config.yaml
hidden_size: 160
num_attention_heads: 5
init_out_by_depth: true
Each number is 128 + 32 x the weight over its row's rms, rounded and kept within 0 to 255. Layers, rows and columns count from 0. Numbers have three digits each. The size before them is the row's rms in percent of the matrix's.

# layer 5 attention output (transposed), 160x160, rms 0.0947, rows 133-159, columns 0-79
128:128138162119139112161137145206077117185129189174205134124146100101149103145063134187107104173116093156178113102142138110162139121080095130077129119132090123172183161136134113125031184132115160121171104168120156100152201141150134119146126064
121:100108122143143191136163129147160148106131096208175112172076119205146092119156145183094141105084139170159104113123159157093152124133069090157111121128081069096168123026104156112122113116095087080099112118088135156127102095063093159119096220
119:129109079174137089120199122166164125214095132147104055149121101145115159090138100157121087113172120136111151160066171082157136158137083101124077131079163106079087132140114117152086150073105130110160153081066147102061103158133102147097096089
107:091117181107165204155112046161150150159128121128170113131119116161140114113126161146143143131159149140152129079154124108157112156173091172156141088139058094132159053099088140073055127082058093123165117123133106104141190185027064104118153174
113:084108125129161119143162144125176142120147123125122102071104124135107145122108162140150174122163175076096149152164124140099120092160158160136175105119088129120104178071137201096135114086100160140116130053158066085115108161139155204133079129
109:139091092186151199093169132145159167102166090139147150142083097137140126105092117115135079177077185092107168126105135060117085155129123114120085179117152110137137155094149094145189114132115164163105126104092182090142078120119142161103120153
118:046147118080111141131122232134113116124129144105153087132121137145160112094122125129128112121069115110134142168150110166109162102150118168137135163131122105136127143149109117127134164140171149104129101073145062087139166181134198215067154135
124:220089103137081085126142132161151133098154145166148099152148128105133124106099145160058087156121114112157160043097142152130175133123157137120109175096120116124093150146165124159125138117081145154123080109123110133159120081148127090132165102
102:143066207097084106092144114127162081097185136075149109155130109119137105132083156076143082162106100149094155137101135136122087147144180112074122181076164120165124164137137146127154118062096102108112110080125157147081161158126143189123110122
117:087153114169156162089154020163164106167088140088140098163097123158137142142134075159129071102130154101110180137148111121119116177122105133104158116161188172144158160148113081119130127134135115087127160105137113096139090114054142183038113115
112:128101111120104112155089098116140120126126116118123088182173112086150137097080106159091127093115147057101137004106160133096108140158165134080138148180097152107084080180205123112135090122141146120108118163127159130154129103175105134083139075
130:107115167070142100127153082126119105130161094140128135136074160115159113131122103151118157122070142164139186190165168119154130108162155117126103090166122138150067123161152091142134072076106144151136093073151127162128121089132144092134112167
125:095136131176144167144115141090072108118103091159173158093105164120142150152155177118141091157093148165140126129088121153124128123099121100154047059131132163124128115164140113082141134178088144148076109129162227111136133101166147103098125094
113:140118097098128148185154152181183123082110139087150135084142125124163133080117125129139142116091116128160099140101112073111115100149110121079089197120145150190163160071120151176129132180206137113131122111129119146150074125169154138123135128
122:170123186113147116072151106136140113090124167103124150158173134064154154123154151071105126125175127135113117110116091103106155126144111144079064120085169069125113167090147173131166091152084139152148131049095109113132136124229135062178099121
113:073118132106182109111121141100046119115110133152084155142169161153170129184153134105133138153073116156202130095117106173038167146175105169169127161101191134206140126126170139126119108155123125119143115147102173130149173173181110095114180179
127:138136128084078074086070120168133145128062144202128117127114115133152150060142109106171178140190152100140174105150132092165134073144135087108117136152131115192160146148127141144093140096128117095146132147166160090128166166124164129138111171
122:146162140169116105169132099134164112057141088155067163112155146088129170098089173127117140101109140083096209153120132213157102133113144139100157128122122127157141144151126089069142130147084111172078130069121126140131101149140130111155166165
113:188054165144168159165098145187111145180158183122099205110155091121071089116100129095130121179121170144124204130172080099169085145110142088091162125124187167123176137119125093126173126091118142150193138127095162120118153122138141163130119088
118:114136100154147121161167121177131097166091137103118112100163118176156159110131151081120159159094119163137139101134141133112092151066091138099122185087115121129122138093142147192183154126133190086112171121138126110111110189093079127166197091
114:089104159165144172170090137123119103159194085137164099143096133126149121114160156062138133161160128137102142102061106204175177137138156110140173174143159154160072181102134119176110182119054123109147120103111062118142137138177135145073084088
114:138130122135166110183126153097134111092126155117063127129092052093138080090121121182140093166075157186144148119113139051174128130117102191064126177104079112158149146104155112127169098137164139179106124150167130094126130152180136113111144140
109:119137108121160131143142150089119144080059139134140132144101120118134152066094143159089186103146130108061099081124150160057135132125124106167120136105068107190082136082108116092087142175177072145118151098120106129121122158122080061106137124
124:076189138169139130121149094140153067125092073142126093130135184103127123097167152142129115121154065145149134145185159129123061113203149135141122193148131052079199104135144144110172147108118136085134146149101146184172183115105109092131104211
118:152147100186088126062168127145207140138157065117141111121180133134124093142099079112103111143104145195132143141089105175112115153174175158154071085096176128147132157079129138098123167115103151162120084097152122164139119095124116148120200176
107:165096147106095093151055152133124141125117055154118130159145157124055108172123067151122105160182146104108168153155110137151136115159165093147126115131157117146077149096106097117183069142122106089146101097096124114123112210134145166146104149
122:111134131132156212149132064116087122112199206105159135153130101154142170114095118092130138097157160129122160142143135134119089075093120149174177138116130090138126168165116074151126104076174134156166100106102136134234120115114129074137161204
# layer 5 attention value, 160x160, rms 0.0574, rows 134-159, columns 0-79
110:113099170092125144167092091110044111101123119124105168199126191086192119169106093114155113166092106076130093088081092106139133106132167068132097101119124098097126185156184132134118110150067119170145169134081094084144149130136138130164115123
111:153112121084129108175114142112112151132153103126125136094143160100122088143142099111123093106099064139065106177141170072127089162126128098131058096111106143106154103146099087159117120126100153165159163132092113112102143134110103187115059098
108:139067152166132136122049128166113110189143088168085100101134176094123137166105179088116120109134111112144119103066176118134124079122172070123107081155123049176089141111160140152094091164107122101172105127139125079120099118165087114143174102
108:136153127109102110071037156149108080145130127137169206127074116148097062153135176122091142068161122133146076094123112126144183107088144127110095145062153117140164077133098134110102141127126031187130118158129146120082128144105127139113119124
104:102140123049111153149122127100045121174117146144105122154119108088147147132159070166188068099133115131129113118101115173137131102160133085096138096147111209133051147150063099172126138050140135115137132100113153139110082157072082130122139074
111:108101169108135143064083114122136106141134171132120097080148162128162125124105126127097180100130116092142132150158094119119145150136121112187127159090158163123125193207139147082099108114123115025141148113148153148103097161151078081127092158
115:126103112132114108098131202121132112121124076122092083089147142117144114141130121162123101135156089163142174097155129099137118126159148112152120141084126185145054159069179125153183100089130108140104129162080149144140116128139090180188173111
099:119119115099110099145076109083131092136135170136144137113113147123157145165158080151148117164159138053118148138127095115098168151135095131194094126071143130104138155092096096148128106105114164160123110085137171162081034158115138156096103157
116:162139161099120101167082112195127137107137143135063131142159133128082053180102092116097115149163144131140122112132122108152123111152146095086147157151157080133124142161076127138148141149191092134153123120128139128131132068084131060032125115
112:127071105122153115151097160121060097089132119130129115132140109146113195165152145099101123120126105128159190114086115097163133111131093147078234089042081146137127137094103127104123146121138148130100097166115036145082113111170131092095193149
122:070137119139130090160176081181125163156154096114073205127105151189145137158118041147085126147153078115130066124161129130177106156123135143101186145082143098139151093114116166121154081203101079100101100131148107124118173170159168143125152113
121:107129120125166176129158123146076178177137160117107137133164144164119115106088080122077084138098157148176120135160126133152132155149128150136152131151122147188094145162095127117086168131179171137127181149098105151065131075142112132091125142
106:118134145075114109077107123115100085157120175149092189153167148106130182143175109107146122114111166114152145128133092146100097152118117131127093040096094055122103161164093167092126129123099133085130154138149119115146066167070152101076037068
111:113121088100108138078125134121120149156141111122194206104096178152150146143146140167160112103225131136130153086114099118091141080151152117149146147126074099108099118098048148158110158086076086154134086138186146104144158135150161179080131128
107:189106112121099176095167095157123135128121171154122048083172128177167169120081125187129157138145080116107198106152097163103192136180154181128117072175135128143080102179122154159095154175195127146168110123156096093148110139162138108146140158
128:138083148077155099126141103133103123072138149126070133123171140120086174123119156140128095196120166080149124096090139135119158118064121181142097117102141104135096108102091117133126136157111143070180141097147166125143070113115116160160091114
119:084131124098151114158160146122111137131111143144094136092115145142170130106129133183155119148093102126162121107081135136226158077151182131137164120136145149081125150162096127151072154142160060105114170078126130076062152155139149175170136141
106:098102139150121119161182141156140059140075121224059112173086151112071108137107139150162100184176124138063117154117129106125155129159097146176114083170133124160078102065090133133166098114129123154107123153128116151111153100120103131139138098
110:103115154136151141088106114175125130112132130143140076155143182132124150056137163182139092094142172107148162146170128129142081148107080105161077133114135133112143135119114114179165130099147084171165194106148161082082109093119086122098040137
113:139145119128123138165143086104106129116143145187131152090103134130140077149090138089081160136182039177161088077109069067145164122123096138105064157144143105197092133108143115146166111121111181197145141125164165170118048123112102127117127156
115:119146090124119078107208144139126107125125117148110129161157146110133110064147141068158123055153155096169111146109104150087105152108121123118100108116088149096138154202139094142093139100062080098053098094153122133156094210082145136102110107
105:154110094143142086079084154140100135123201137121134187093094149142132138147144126091135087130118151103168140079138099120146060110162106104153159070104116153116204159194107164130135118129121132144118174051147123134162116119142106116146133124
120:143163185145121078176040043149103138110140095076138105113114175116104150116084141136131156131129128108141112111067169088101060111127150106083136092139100142097110152161140177166072087180080172149172102133131107113112123101146116166137138133
110:115128136108123130143178144125082148170098083102085130126074123107150126162083132158145080131173099089081105150103116163176133113073165128132161116139146139140053115095147091166099082127171117139122102094115138117064117157169114175079106135
107:111105109092106130113090147103092096148192106119081166174118082197160135166144061127122172138108099145107150152135106099107159082119065112115125108093089123151137080095113122097099182149137120130130159151168137196116143108147146094171103141
119:116153097139116134104136125135187095145043167079198090088141080111148122103115154159104055137111076136108157068152158110148118088169160094094110144190118181129104111144105103111143079092110140129130146109155119106131056135157194169115119158
# layer 5 MLP up, 640x160, rms 0.0757, rows 0-59, columns 0-79
095:101139088158178142099122104124132112157139115110140130131094189086101171097116111150132121138165125100149050086116098219083047158092117144135120119150125064135180165129085127149150139164068084178095118125160156074131125138124123148135049128
097:144112112144098134087144168162096099129177133112153107118093168138152113139142142076132129128132085128100140123088144177093145165150098177135029041152132103096078144146139127119121161133119173123099120101100094116117180095155157181183081097
099:144132105042169158153137181157106166091090114164157125078174140182129130181143161170102073147107124169112111117111119076155072167156171101113180071145159086126109113155089106116141143107135106205155128148124124177117138104149141131135158111
099:075130164161138132046137140149151112153113166169108174163114188142136071094111144122101125169115175153125115083149113099115135187142133118119097094087126088187103142097121161194113127127121109131157170178132137118117237149140172131158141117
092:109109119138143110140089172105125124112104074079129102125152151150155129130162158147128111107106159114164086145136124120118054140111218094154119168092100137089147138121085082172129180111119154168099130131134070116194137188077160103106080125
104:082113170169111126089080118068084140150127115149147142188103087120076136176175157128117117133139147114097192114093165190080113153090124117092160121127142091153143156113135062108147148122157163132146163093119094101082113131144086082169147098
103:158080156139146094130138061183143133143104112139148184119106141110121203106128117135108210154107122145106104142111160096103115078188166145148070152102065116148087164087145127138159176187126141154024130114104164177124169107136106147158167099
103:161198119126136110149091139132137137102127185174092118133086127084182082116117200164131146101107108152103131153106097098146077155178142132196044122127123145211173122128147113159143125222052118143137115111091071112120115151126165122156197103
102:147080115135093096113149197159103143074131094071127151077135132172111143136081173079095165083170114143123132090064111149115094179080122145150189132093103117196089117088153145098081138150163141114121079114127129124147080132113111138119162118
105:145103111141165196102140130191113188161166171110168096073117107102152166114106160102060139142099139142145133117142143195145114150087111160075112194082178099126181128131093139103159165089156126065060094061150117141194195204115119148083157087
101:146111075084115128115166144153089110150141138110125167112112130115060093125136078162129157142083176119123124062101106155159126104151123158087169144095092134132069107128140113184089140111109197077084152048155153142157116171100105160103130115
103:153116097123144190102164098108082158165126158084101198022116141147118126126125152178127136102094086122158147117099161132096127104123122141125061073124108132139179107071172113158181096128141128073096112146148098182136187174107089115122094104
109:132068171136160168108160108129126110054103095124149143192080122088158105109137179148127106096112132149158059121168134144126076129097145120156096182139136156138140092092060064152172148122180125119075128068069119105115088114111142098105105178
099:170137127157148130137153109044163154169094138076112078115125182138113163119126147153124131128106069064122124137088142171151087096101158142153154138130078189117150140103154167097144158085176175165121186120148098206096138052061109141104098092
100:136125064067184121163100089094100108112126062104159113118124115137084091149125104135121118109107194116117087099064181191144095143093130064131133127125128124136110143167156146075128114105179109131176190102104152134139100116122128164108131185
114:117124121191111095189074100154127119111092157102166155076055194136114118137152159143097076134114172119151120177174134177121140099099097158065126096072091115144089160136151098128117119165130128186071112066083121161183101130183133044119142102
098:209080172107083116131128168108109146118131186168158116077104157101155126091139139185118139114087105112131120083165207168133113101164112120080112150159144144132114123164122099103135112087130143156050124158108099145141141075156081087105125097
096:177103090156128125087177151129141153150135149183149155089127128097126049075094126122118095135067153154108158155114178104160158072172150139119076120131103082150089159126078110137097110132151100075103118075089059162143143100109146174097121082
096:113153150128055088166105150109085087104167154145098080098191074135147080153071142119122174110173075139135147107142172149094110112162121133134110141131156120117100147150199113179105135176139186143150143113157133148143137128099170132089112153
096:132150145139120172092136063089104106101131171106123085124092194140160124174159088134101125174108153090096194105116169141181179149124113127093119109160167121116105161112107064127102145142120140166136157186088162141174179135090144157151103153
103:105200101160101092153101129128124107121092139161105006157118107130105112159070132063092127090132178113163125130086098093118148110138106143112086137086111182119158110154146149146092096167099106138166145093117067112160145164128142066135152121
099:154075084131172215103174157122157146181119146178096152132093165158139109154088107113060187113095118150110086115146154149180099093073148097142171127109111135158097148149126114143182111098188150092067118168142142134150102155136035122097133114
100:110168099138141120088035116166079142099138134127123158087193143089116157151096163168117123121142151168152113154149109186103126124131161088147092153115104139158114099118145107168087129086178124178126117116089159200168107115117120086125152123
102:102177137107080102085128134173135151123148161120161113188130144121110189108067136153146158143149152146161076158092136100104147060165131187152122078139155151135128160071197086086109122097222124140106149139089163144072150136078139089126170175
100:122111093116113135111149144163132138081119092074115163083150107116188128118136132152153130140080109084170118095119177090132099151089214075104161121159104190122076115107112095152127166142133153150140090069092120179162132189211112138083175058
099:201155077103147137117100132141168140149162132113180092160110096085106143128102164168183106109137140152094179079134122137094100129084120114202106135143086124137135097149151106139118168083103162150108125149144134153123160096163130185142202089
095:153126151107101177114133134161130074123097123141127130055128071130164176082128124124131214085098138104094184117108083133048153119165130124102062089034087087154098121119124138125126134137116102144133170078078160107136085144078096131164111084
111:161135092191125094102125122126129089144125148122087139119097122200153037089150113120184169195123095083101103119125212132130138145113153126094111116151132126148117114134109090094141157157156117153041132092126130135124094127115184117116147082
097:114139151145184116073176147100090086124120130106168116131093152139095125126160146182172157100194145140135077136112140058218146087189122130111041128079145149164134083186164121102198122148087183109084098091175125114130132164159128158132146133
083:137143071072175163151036124117122143076141142127119144155129126139126145130178119170033147172109142169091135128118143135136115127122133120091136081108079177116091101070126067146147207173117189145088149080104165110139119195106139191157191097
111:126117075133144117111133132155129103087134121126114145183169115193122146151205130139076145118116099094135101072140148180083148100134132089106148145105107151100090168084102126102103103082183089121197134131111138185042147177114100115068119098
108:100101113116156145137152194158128098100101140102141125161118105108146162161157139100132145058091067144127108186113165095112078186114170033107095163137078125139124151123072155146116174148167129166163132121158148143166146100145144139081088131
102:108097144082149115142115141176145124147150103140156083155188098145082133162151113113150080131117130154152068057085111152113073128110122121162133107082173095139134108180090125160175100103173120169095131135134149128182131122083128084158088165
100:076113125149148055174143131171146116091167106148172094141133144094099136066166136120163125144126083063159157106175135133178122182132068095186122114133139152113110143171094090128106098118101121137125138111126134165111168153097077107113084154
097:052113139120108154111160116100161099172123133148134120115097138130083063147135131085096183084099154131158080108129133216137118097116093176165156169109153107148158092166142089048183093127193158105122129093106164105099146140116126138131163110
096:097138160132125107144156134109100113086127078037140129119152120121170144123148136134094115123123083046116116068120117140081120117155118137155139208123131109167141173066191144146165079166099120149102149111083033126121161120134085076149155085
098:093086137135151110074110071107149104142176119154150069131160174135154120121173118177130119215151133096111114154184128112111118161152182128131153151113103171099115100138124096147122163144141133145075142078083146169156109173159148212160133087
104:084098049125087112175136187136130119138162169108149133096180093132120095099136121150131141110150092078206121165127159165189128106167116153149118132167101136046113119103073077177108096119096107150118110155103154130146132138158161143091111129
096:095124143062131136083156074190150113128144104082124136119142131083107140090112129139066185138182098156112112123137136148087138161134134107071112129166140056137170058154142148140164168157108102135107084150159118182158186123153173159104107177
104:186137114063148138132081141198159137159111167128083128147121100099148153114120152113148213114172129179117104143128150156124112119184140133125064115116135074165059113105145149145182111097149120095150099113089091161115195127147132137162115145
096:125135191115124102175116148099147057129119154149137144165118144157154124118090123144102141070151111161111120119130063138169129104144126117123091092092104143144113115120166170131059071144144119130117166070094164153131122156104118091108200136
104:113136102105048112179179144083125124130074123158160137089129109119156125161129146137151128108124139056098101123124138125138104137116167126176098135134142123135087102140130163105156133179148090137203168145082112155150150166170122106124165136
097:070144147149091124151139103140161135176161123166158115156138120133089066177144111090115139102140095104143169118153142182132112128152100166138118153106181086224125149095130134136153185152146127109144151094118121080161139108096164077028083132
101:123132143084181127191108154126124098088099125102135133140062165161084122159109102145150129141118153072118092119073154112094105188151136122162127156191070101130109073163100122192141089158070173087150123177111127141103187124118113056114158159
101:111158157135135139129122121103101158123200125186088085163107117125167194146114124089117080173072090140110115112103096055104115116147116121116142138078165131106149100099154191151117119123099148198118119085101172131101183111131132130062156222
099:174102153130133120185101129115185140196123196137194149114087160125155083080104111177138154108164105155123134095129074154115097157124105140129108159118168167174147089144165061073092084118096111082093128145215089142131130116080096130102156169
105:087116103169141157065164118141141150125138099145152118107130076172152139169179135150095174106144081177077080096107120088083126175148095160169155166064167109098118043115118147092121153188137164116141137111190141162129131144088072162132188116
088:201166143108128168091105129119140162126089117138173140134101142156098161125120127086112107108149147125158062128106106153125152095115130109201120160088146125109118121093203137061131115144196124134119128154137093163105102111106159128136122134
089:109166135150107152071124094186143111173118152121135129083108096135134138154115133158100147123129110153155146152125124136033147110176101185131044079106109183088169134109178088155159084107150151124147118155150106187186144204142129129113153081
100:170094109167189116119133067065112075129149123141174101163119146040103148118115103106103146082165151102078098079108084129086077087110104177052105140133137126127107121121157149024081077133118108109077144061100077072138112133110106114193106102
113:164091151059105134127171167123129071124159130124100045091133131108134097100129125194137173119082136153138107202136130079127070128181153087182106166125147156111134104168132103123191131103094127108141132130174135153127117154170159121121084123
103:088065094106088164047086102163058134112140112142174135098129155133165178117153128096141131198115148142088115139147172182091115115149175140135130103168130154119134134158144076111166115154178168092125106120099071186142118144105132133142043155
101:102131177126134096139135122153120142125151168146115104117133123116137180119145142130128137126169172103110178198124168118142062130255190071154135150166110133143130142136162119126165122177069127165122131077113098126159142076122156140087112142
101:077134119088116181067089142125155088145087150133151191013117141108104159111156103110119106108117111140137118108098138133099122168110116196191094133157235121142169158089095130086173195109075135202155114148148154128126155109146127098124089130
091:137117180117088173084127114100123148165080150063089139081160122077118105124052141103108102113113106207151112097115130135169105117105149109122137121083086144116091160126171142160120107166124146070182095088176185132142189172141102136090184095
083:140117156173119165101150141078153087131115065122082096111127155117150105187124132149159122067170159129177111166138139146106177196106170099127128091169170091123139113102086103108082153171171140127129080048124053078117141165146149139165120158
106:086121060180127167143098085140101129124106111125135143110138086149057106133105138125189117126102127182073066130101120110139136133160123160126111118118174135103077123127135181098166061127189101127159107144082127149167164116125129099088118166
096:174126193082154171150136146155158117089108152082098103138125133151152079062134119152142141136152094181156121148096103115081044134110082109140090128140157100103149152177148096087143109138135159134099125111164160189096138101117150142107176199
102:114129120118187090148115176144142161106135159153194121124098118159184075139137184131064110151103147162121076144133158120130081140113125111143134152101160108108179082125169114097135100090150151171081168155108118120115084125142108042075150095
105:075161127072093134137122136138073061129096101093162089131130151118122129127125126149131064127108113118134064078176136106190103120204149177124118179114126121167111167168107104082121114174145084129089128128128146091153146158132125103129158089
# layer 5 MLP down (transposed), 640x160, rms 0.104, rows 0-59, columns 0-79
106:115190122113192126129146080110134130136117078097122187071078151146119103124118071117126140111104076131112128143115124102065132127110143173125148135171093095153176099158109026129104141136148141154091152127202067031143108141175156178117132129
104:122105104156105202067185124092157141152089099092092090154146121151120105131092163118164142109131122114154135174137113153107124103105224159100155118137127096174135114126122139136127086146140161112168124161110157066139072124128090098162163090
098:134155113184141159105141128146152079151093106068108148089089115139132106126108086097115105135068150110126149154130134136148171118108138073137117147122093152098165145156091082162133061121073106124165115150157177096107145113165136097137049172
090:197151177139061100073082176086139134176121109131131120081161148173155197079093086151105120137157112126115091121111119093131091115119086108118100170142153194107133182138100109129101097098135151100131131127143073114064150153086121101111141096
100:130152124190125200198128121099133114149140113079128110097129147112149159101072112130166100178115099144190110153101106083142114131097092082130099118142077154196143099113141160146161115182108145164143137150125144126124123146145170132115210125
085:122074191108179106104108156105132142128130107128126110121159144152135125080109095131161126102102150124104199087119082162189135141159054124147135140102086181097149110103146109218117179191193174044111094119144102074087151057120154132112079110
097:151168110159127124165155124114146130151077058104165168092184143128139124127146087120099092076177118138099150098117110107105118101144136106178136106135084143162150124098145167182122126124109136106200095199091181173102125142072114091074113073
103:091132097140169138152101103115130152120087103136090131140124165096149114110078138114113113134137116170079097144189188155095107088111146089115123081151137148146144152077120075146141198142159171104130209167115151053135106132188140147136110139
097:121099157124137185168084101221149142098107081144110104142151125139164087165131187105116122167063130144092094145146146088091073077116139111139101101095116123113181142190177106100162133105061201152130141081072154118122160086145108131171071094
100:132125111187078066179179025092095169129148149119173179142126117126084140156136142134145143058145127137123121157138146080127149108058117150126136161110164115140153127150113176165130144192147104101113108055162180146124109105117144152158177084
096:108167155099119128163122147067154146116138053069111164096143165123130134131105160124123160098125141156099142118136094125089137141116131143135172093115107085099123097167053113146148188162134182180206155114114108092160107097157119108141100133
125:126022150126189102079144118092126103129124103093120114147147071158204121111170136032121126116076122173158171120123131097150146095108100118140129150117086145149148105098114167152123108086139164097140107151166112115149102119130075186161125136
088:141101118199092152065067120101172142113172090130175122166136105126159137132138148170142128094116191132199163124143106116139129126061153036094134159084059140171129097114094105149114117080145113099143129138148137135150091188128190160127138148
108:098190150158116126050117118213146097095083080177119082101145182144074152096104133100136140149181130130165138146165132142101050102129085126121143130136159082078085143102114068150096114120152111137123139155172124136181115104163167138082190084
094:206146089078111162141126107147091111132130128104102104091091095098130136164154130184101169181149146094150147115125150114152078130158133102063079072166085137099081136149121166078131147059086128137190125103120133125132142086133157076171161074
105:149116152135124133089140107163107137100092170164168080049169133103164114140161120090126154141115167086106150158095140191158126091062136122076164092182117166177103178145093128166135078156128173169038158161128111115107118142170113135120140162
069:180068149112132079116156110078117144097169140102082105078098132159131168096155133117073089111111184146158153094175096112130149151120153085112140110140143075166099104162100153108101155153096075076159177158111135081117166125136124114142078141
096:160148186101172082145112128120139132062154119127086087100111123132180177193171107169128188152099167154089187119152102116137181198122115160120173141158160130108169067147118158078090166060122131127122113177125101112080070156128112111158143133
092:139104086127122128198146111131139145098113080039100127091102166109113171120093116186150091150113107075120083164145153120150141130124109096120169142106144110079102173095166136080133123115101126127031113139196163100127039117165105142115169143
090:156087121102124146177112088147127129127166107106154105105132144127118156156103125108129189138110091095080162121165117112082154051156161086103126091095137151122117142145154128114134104122159166172072138083125117183132201170189128223130138100
094:116134141176151085162214146126123081110092150169122084149090142133105127095158119079141132164172143121134056115120128131140160128116168212119151164114100151104123130198156144124131113150154132156105084114132182107133179120158151154134063097
097:044177137160108120085128091141120173100142139121131110109189097164119127124134160107087156151223128118117165138149140156170113106114165191111080126107113089124117116096112087162131125158156115185094115147161117128115147101143200126052165123
092:128159131121122121145116100103178130167119172151080173097165163106098143116155183142139063076166179104114146084112172160073139099114134095091113116126126135116123083157180184137131108065149105087128150118148112106150098132163130160104107124
097:106157090107138137202103123143127083096144186172147120114167146122156111136134129111122054089104133132116128095134150086099124056094195113107119115130185071067174173069146102029129153115126093152092126139147110081112134172112131089063138126
106:055107095117125082081145136107097080146087134160133160151148129137136138098120111160147138113162151132200148096159118094107087140099157122163123090121074107109105095105118150117171068141150164104093098135023157134090150109111109150164083099
077:192088169171131132107099138092126141121172164132121084119120130082117103032145140131116081074085081117145121149179172115144161157142144123149107077151105230142161140121109114090098194118136109136150121150130129105132094104105101166168123081
076:156191142132143134142142142101119134122183102143149154111239093124122119177148112145096160103114101084071126103126147129113095112127107061089163091107133143085106117136117122120099110101132125102123032149118114147150157148139055107157113113
096:129130077130142089124102125149147154074126161148096177167083126114125134151041081121080066203161139119118102170157091081158194132138155141140134178165147113169131143166180158142067143100103170120132081110141120115132104138076101069102143121
081:097110146126138087108062137086134053148178136129094154095128126081151128155113113104111078107121181069215154098125096114114170093123087110100103115074149097118043114108110144118102159071120171127159145220106139085177106112111091100120166156
097:092148133163115199070092153124099088167141148113151070109132084108140147152066079119147196102115082108156130106113129123157182148142168141147108142153132057151138103084146089190120068076188161155088119090161089136141117147132088153088118145
111:095156149163173075116146149144091110078113181095078170100118114088147155213115149117139128113153152171072220123059076156147141180084134095122053141178118137115092158191136144117110125095117124170155169187154121162133088119151128150090149130
123:129145093096119178152142117136151123089116113122152100164113094113144117144098138132139117138136186120092119148116141136123147165085068127115122174175113086127050058106145081092129130169117128061171115159093104119016143141115109175129138070
094:089147129099082151113114085094156112158128152113114183092100137112162156123156197120122180095091089095105151100102113136086123138165144068183131190132079140085143135063183151098132138162136138154117069115147138139079129200166110145095113116
083:178176144110125123143135118145104096095114142104166150125154132153063162131077099132183144148149155157132150169155165106143141064118143151162152126112111141046164132100148132142204134163089155149133088145102198097131106134151130150120208085
090:141182196124127167134142134078139179116094112143168148156116090068079143112151164131095128139089108126155119103158147070131108128148126049138132171139167132175120102075079063109065129097160138118161177107091180089111115133110145124111085087
097:155096146133141087113088199127154141142131133125123127114116101131127141126176121174156123133166196098083174076108146107145070072157136124107190156158184180098100101163172163098128138154087130104137142110146117084126139131059158176111126096
096:095087106122161111180175125134089076124134085191158185150201218160108123087091078143083126133140143174123168158121129102179140167158136184091161174105086168146115163092124080132120141145174088112141105155082157115133113122112165148097147143
088:077136069144129136145176141128116133170119106141106155087098093149133140160150117093109153134153089155160180152086130151126116136108128100134166099144074074036135099147142174115140053119112132097108204066157190105179168165143153177104150176
099:140075149100142154120172165161096098118100123108137066137079175111121155081137099135169077194184191179084130153089165113106109133102123156179134112144146099109173142177100107106162114096175147156166088128069095123122089093143127144154114127
100:135089137146111158101066118137141157115146117147105069148183149164142109171125194099124149138078148156102110140150084138143089146139143180123090118152116169137158070126193112136174114120086115085147152145114112126165141093127159100093141086
107:163099072108134138123152083201111164142095182147098117139145129108134157142185115205117123126126125119140155178103128122126148118109125121133151154127210140101149098153121079097139119129052191108118104102103135131114124163162061135126127125
101:087146176130069116172189124160147126137072104146168099128162114096149138151109179129143088120137132065143130120169123176157141109067140144135147120115105135178116161138098206013140127155119063078150128127124085140121100116110137045157173127
092:130098183170148145125155139114123145094137146093113137125155133162228170122147110097180119135129125158168096117111119100136155064083135121118152128179141148179096153112082158114074082040091131123193156091120130121132139114151120137135136124
090:182153102187144137112099106182106160092125127172096144098190123137160146158111120122167131136111122157102150119174095112105135081125151141113146067129228132113177182112106139122093129195145135173128110159122182118123178137179083167145073139
094:107133116128106120078112159151125137123104175133100128097099099115106158117164105136160147136129079101100148120135142158076130153134130162078144113153133142073051129147132135109123143174061140164129128147124120093144134082137135126164123064
092:186170077156115119114113118125168157125051101120127162114144122112151102154178111162145134119159102071127145103120092132118148139183136178067146077098090139177083123127167090123109139118102147105194076172151113150102068155108100122147180143
110:131089089147093142127087141149164120087119107190107146121170122077120212161158131138163160211129196138121130122146075141095144167127131125152184121136109145082117180144103136044154145092111159165136083118069135115090162121145171131122086140
096:125085163131112186083122146128124156107145155136105151141156143134169199093111101104108125173115151060169160089175138166194126097134104177134129172168060099154124108169158061148136162122123111122131157108147103133105191145203101143070094164
111:125110117128170093120163122190117084094191109114124109125090175108166043083162139120106094091138120140162078134103178098163131146089157128150096111129149155162100179116124095070140177091085152077129119124087134129129067093149130127082148072
113:097107176087101117064141096102135106167155080163121179139171095130202048097064125111112148151153128150132101099114136154181149136125090135156136141111121152106146137080183170158113172168155165080134141137138120072177116113125137142122101127
133:061121133224144134138102163171138161151124111103179142105154138128119115130120082117121110116116112124159135115123158129110131120110153104141132164141119119129127162147114155122139147143181135190137194113198152119126218141167151198148154142
103:085049125161093188077138110187064148144149113109198147159154135141107057108154124148143077151170111109133135085190174101127087133147149185061162154098125179097139132149167100129144164105125175115105076125128036116142157114123135137155073125
112:183108129088148135070162127099148100139130181090141112163165133126123133167087157089145122113166144170124165125119113159191109102117141174094081141148181184146117136152153157139124222123105159090129141172077150188141158070148132095111074092
084:160125110120137135125196177169147117137101126104164073141154148109111119144080168110118160131127124145123176067150114112096142155176153134114171096146159125144145099136143092106129149145160189156136178117141135171145116146147167169088105100
108:102171157192118082115099145146161114098155138139118101129117115177154135151140142132191096085109133131131125033125066104154124083126125169194151092103146123105105144149065148149152130150122161088161133147139127135114108154145099084082141152
101:065132125161176123154131145175123146084085099151144173090112160070145163114087126125121134209121133130134160121168149103164080052108140154146158176100130110080141134063122077133147129137145112152185182122181205101054123157148145126148162131
111:063170126119035127171149058131097128161136122136149105142133126144075168119139158156137179211117182106136082139178158139178116109137141123122137156175074124085115060139127156137167152057144051174098133135087097109088141174125144084178070113
101:137131157082158128193092088127117154124130184122166136093136171141061080107085097147172159137115116086152144146121138139127116084128136157075145131137172110105182141115104241114150153147152126149100155121186140124107106139125105148078147196
095:122126142162086077185124109093128107071152135031132147117117145141116149164114144111129072105159110157138052167137130120172121205120149128106086083094137198092112099097085125135084074107152122089132139114131108103097111132122121134135164198
094:100187132124152149088086078148130136158128071113196114131151102105076136083121141124121131186133164108138130120144142164157127155132172152109104163153057140148093146100088102164135146126076133083168054170170080134103108190164098134145135098